{"vocab_size": 1075, "norm_place": "pre", "bias": "all", "init_std_down": 0.00539, "doc_mask": true, "train_tokens": 197800000}
Each number is 128 + 24 x the weight over the matrix's rms, rounded and kept within 0 to 255. Layers, rows and columns count from 0. Numbers have three digits each.

# o: layer 2 attention output (transposed), 192x192, rms 0.14, rows 58-63, columns 96-191
# v: layer 2 attention value, 192x192, rms 0.0749, rows 59-63, columns 96-191
# q: layer 2 attention query, 192x192, rms 0.078, rows 64-72, columns 96-191
# k: layer 2 attention key, 192x192, rms 0.0727, rows 64-71, columns 96-191
o58:140128112131131171169115108175117115126120147141105134155131159116109094138093123136134143148142110115102164144134077173096117109126121116127121097149132114143161112109149092124128160134112142107150104108153130101112118142138087194163111145150084157186135127126124134163145115109155099166
v59:162158079156125114112143117124131116128147143144136114108101152144156124136128139079171122073141104107101178048101116128141141131125140146103118127161115168114090109096140122110117126161156102160109087132117106097102126121121097136118160155117152160122130102144150134102146072089130142171
o59:128159186087153136161101098126132147152106134090121140119134107115102159136161104162084106157120144128133073165165127089120130098126142129149155125072143087173180132176099144149127135088087116129140174123126146149113123146120143111126104081098130112145102153110095131152111161150124148100
v60:117094127178162116160132148138092134158123114129133118133157091058107137104111118173093103139152095121144083130112115156120131105140090142107137113127115138127120138131123138146143133115113125131053138172107148156161145131160117125113095119111142129130144134114135101131105109108138119140
o60:157121152101063128131102093111150133112125104107117155122137158142138107146142104126153151106087155141132151129152131100129111166115146108176103134146117107147134122124126109105090134147147099127173137098122113112123091135104138160140134125146101155128144113124101155129153147163125121124
v61:085151156140145133119148137139154150122170145136146148143136101117127137155108076157169147124159156213124162066176128164107089109111119110121170122120112176150125135161155117131133073129134115087166127118090110128149147101105094094137097120150094124110126107168098101088115119128091139131
o61:138118094147116108111111156114112122126090117131138101114109153161136115099141154063093116125091094079130100185083132098164139139183085153129087139170132092120128130140100123114123149150128157169085155191143133107124114163146176155114174121116162158117101165123132121143133152166170130149
v62:139091115116158154109177105135122095125166085099171113091184166128081114114143105169185098140141109137136130113109143120135107114176131144107158138120121146106112127160128147137133118148158156139125094150103120113145131139155134162145131168113167116116172126134097104111095043147121130178
o62:117160104149118120164090111127155126166103137149077130184105066150160139130113143103089179115101138077110136149157122115094158135045130117144122139149145126158104095089118114093094110134096104141131127101157104157122141142123175069110112130108113149124102172130138147151099215139159156077
v63:112128123142152124181100099122150099169129133138139118133142129107143146096079148147163111115142111105131067123170108181105111132109156126112087156145137090115131112120077076153145137155142145109128121097109098136116119106126149145118132116125063129121117154134158122170111117132104124144
o63:105107122110126123084162161098116170095105094080106144115117117120144138176140133104127127137106139148145190120137159082147152110146125151176159113091107160135129147114164180103111142091105115168137129142132141114127156171130125104118153134135196127111142129150110126104155133105123111126
q64:127117119122113126072150185115155095177144118093145144125085141096155152085153125100166078088085165139158092156096151098107076111163126162106143141134147121107103156111151134131115136086129110128086127152170122146114167113110138096136127160167168176095134101141116122110109159123159111151
k64:130160139109121157129106181157112127103155115161112116163120131119117119116122146141129128116056140099139152141163082149120129110135146157127116129150134137106076153179124135085170111121180155111095146134153104139139151134123101114091081117134124098170099098117124125145146115028147147091
q65:152147153124112089144145117142121089113136114122132079140145113115150135128096148147163167137172173161096148127148170166118147083146139094162136093093095130121178118104109139126138120128116136145151162174150138105098132127157144152119117143118114172139148082113108128185106125111119153168
k65:136092078129087100135154085141162146128141132195085147104177109116150087147121131109145090168170164093163106155125156123135113139096137146133077140138157128106135158124092131115111114183181187126184163133102086070140104136082089071165107136096143125144146102108116135143132118152116091113
q66:109102108133138106084111081185163119102127109119095138104149132114123120098101118128069142128153143132169133085118123143121125122161153118110120139075131143113140101149144126116142136142164110133131135126129097136087147115150096133132156116133151157102157146091131127154126086129152118079
k66:129139092163111124131157115136153080164147149114130107091165151113129157117113100144116111122161163126121128128135128115087159137095097096120106129078140183126072085128158126122088157089130140121170134147128163135104130168071106129166109127107134146132144166148143087163147166123112074126
q67:092124121105119104061106130146105111127137116136121137109081112139109110094125164115080101137132123141078080106154159140097135136128138168117116142114147115149125109132112156114151113127178121103140108134142161160132166095128152157159132128100136076126144110179143167141090147112164129103
k67:121161119160187093122113169147106107155119120139141084089135125138143145136137098130128134166131122141113161130135130133093163115146110142130118129087103101130137139099178136100144162118174167089102112092120139111169132131135128147119090121109155109121147096165140106115121148091198117108
q68:098115118150154100151124127115093096164127140130108116169156121104195161170123156088127120115109131128128109135109168089159086159110113168125100155151136161172117166113133133124128115117125110092139129150144132117158125091136081131151118103148126110099169134099108098068092160117125118147
k68:141121150097134136086111131101138101109127073180121116109153087132114142109146196121132146183118125100181136078151116075092137143112113168140157134136138108148129089132135087085147098134135102116201139133121112118155147104202159155135062138157103131105147177115151094154149113105157087117
q69:110169107154120115098092133149134165151173140077123137087132126119123113140132127136136126171093111156157137086151104080086107104116157149105109115096112108178123108112127093154154138158132133103132108126103150138132149086134122171116144170128125132132117188109120110153170143122122131119
k69:134171120127139144138112090103115110167103178120097098121157187150108138152094126189077147142153152156118148182134112130154119138102150117102134091139147104069065138112099083145149160095135146121087114128166144143117125132142143139134157141104123134133139176139111119125167122124102107149
q70:087142103170134146168142135182125141138163165145105157108126083111098154121127095091135160174078160127095155163156112085139068141156124157126116145163152116103123108128078137109156151114128120131092073177163138126115112113121080114171153129155123178106166141161118140112116151116154133111
k70:148128116106079121092113093151131120151143079099130083159096132130114181110114128104116169124150115109106126117197129113087162133112138165111121143121116128140167095138141144107113126155154152146107107157163163141139156162134118130133148147118118106177087164104174137107115131100085105152
q71:091144120146123118146177126125136083135168093122116090152131147178139117142134109113125116138128139114136074146103078122150158134165117133123143116127141139121122146135135133138112083145138170110149116105144134156134126109135187105102093125111108181171123157130096121149123130099169113106
k71:076133148181121099122135110098138080152094087140116132141145121130163143107155138119150106163146152141135185128141137123130143149147103106130122067119119096177169124157142095096123094169156128089159143168138107135119105068119126109092131106084116139139084070100145140141128146134130088102
q72:141134122119130084131152108086072108119098133124120129131100154068136137162129134187112162156119177147138072133170116166098132180113162164128148123156116090131107101110139078119160157128133130136174107176194150135109166107124131139116104161110116089127133146103143042155145169124133140148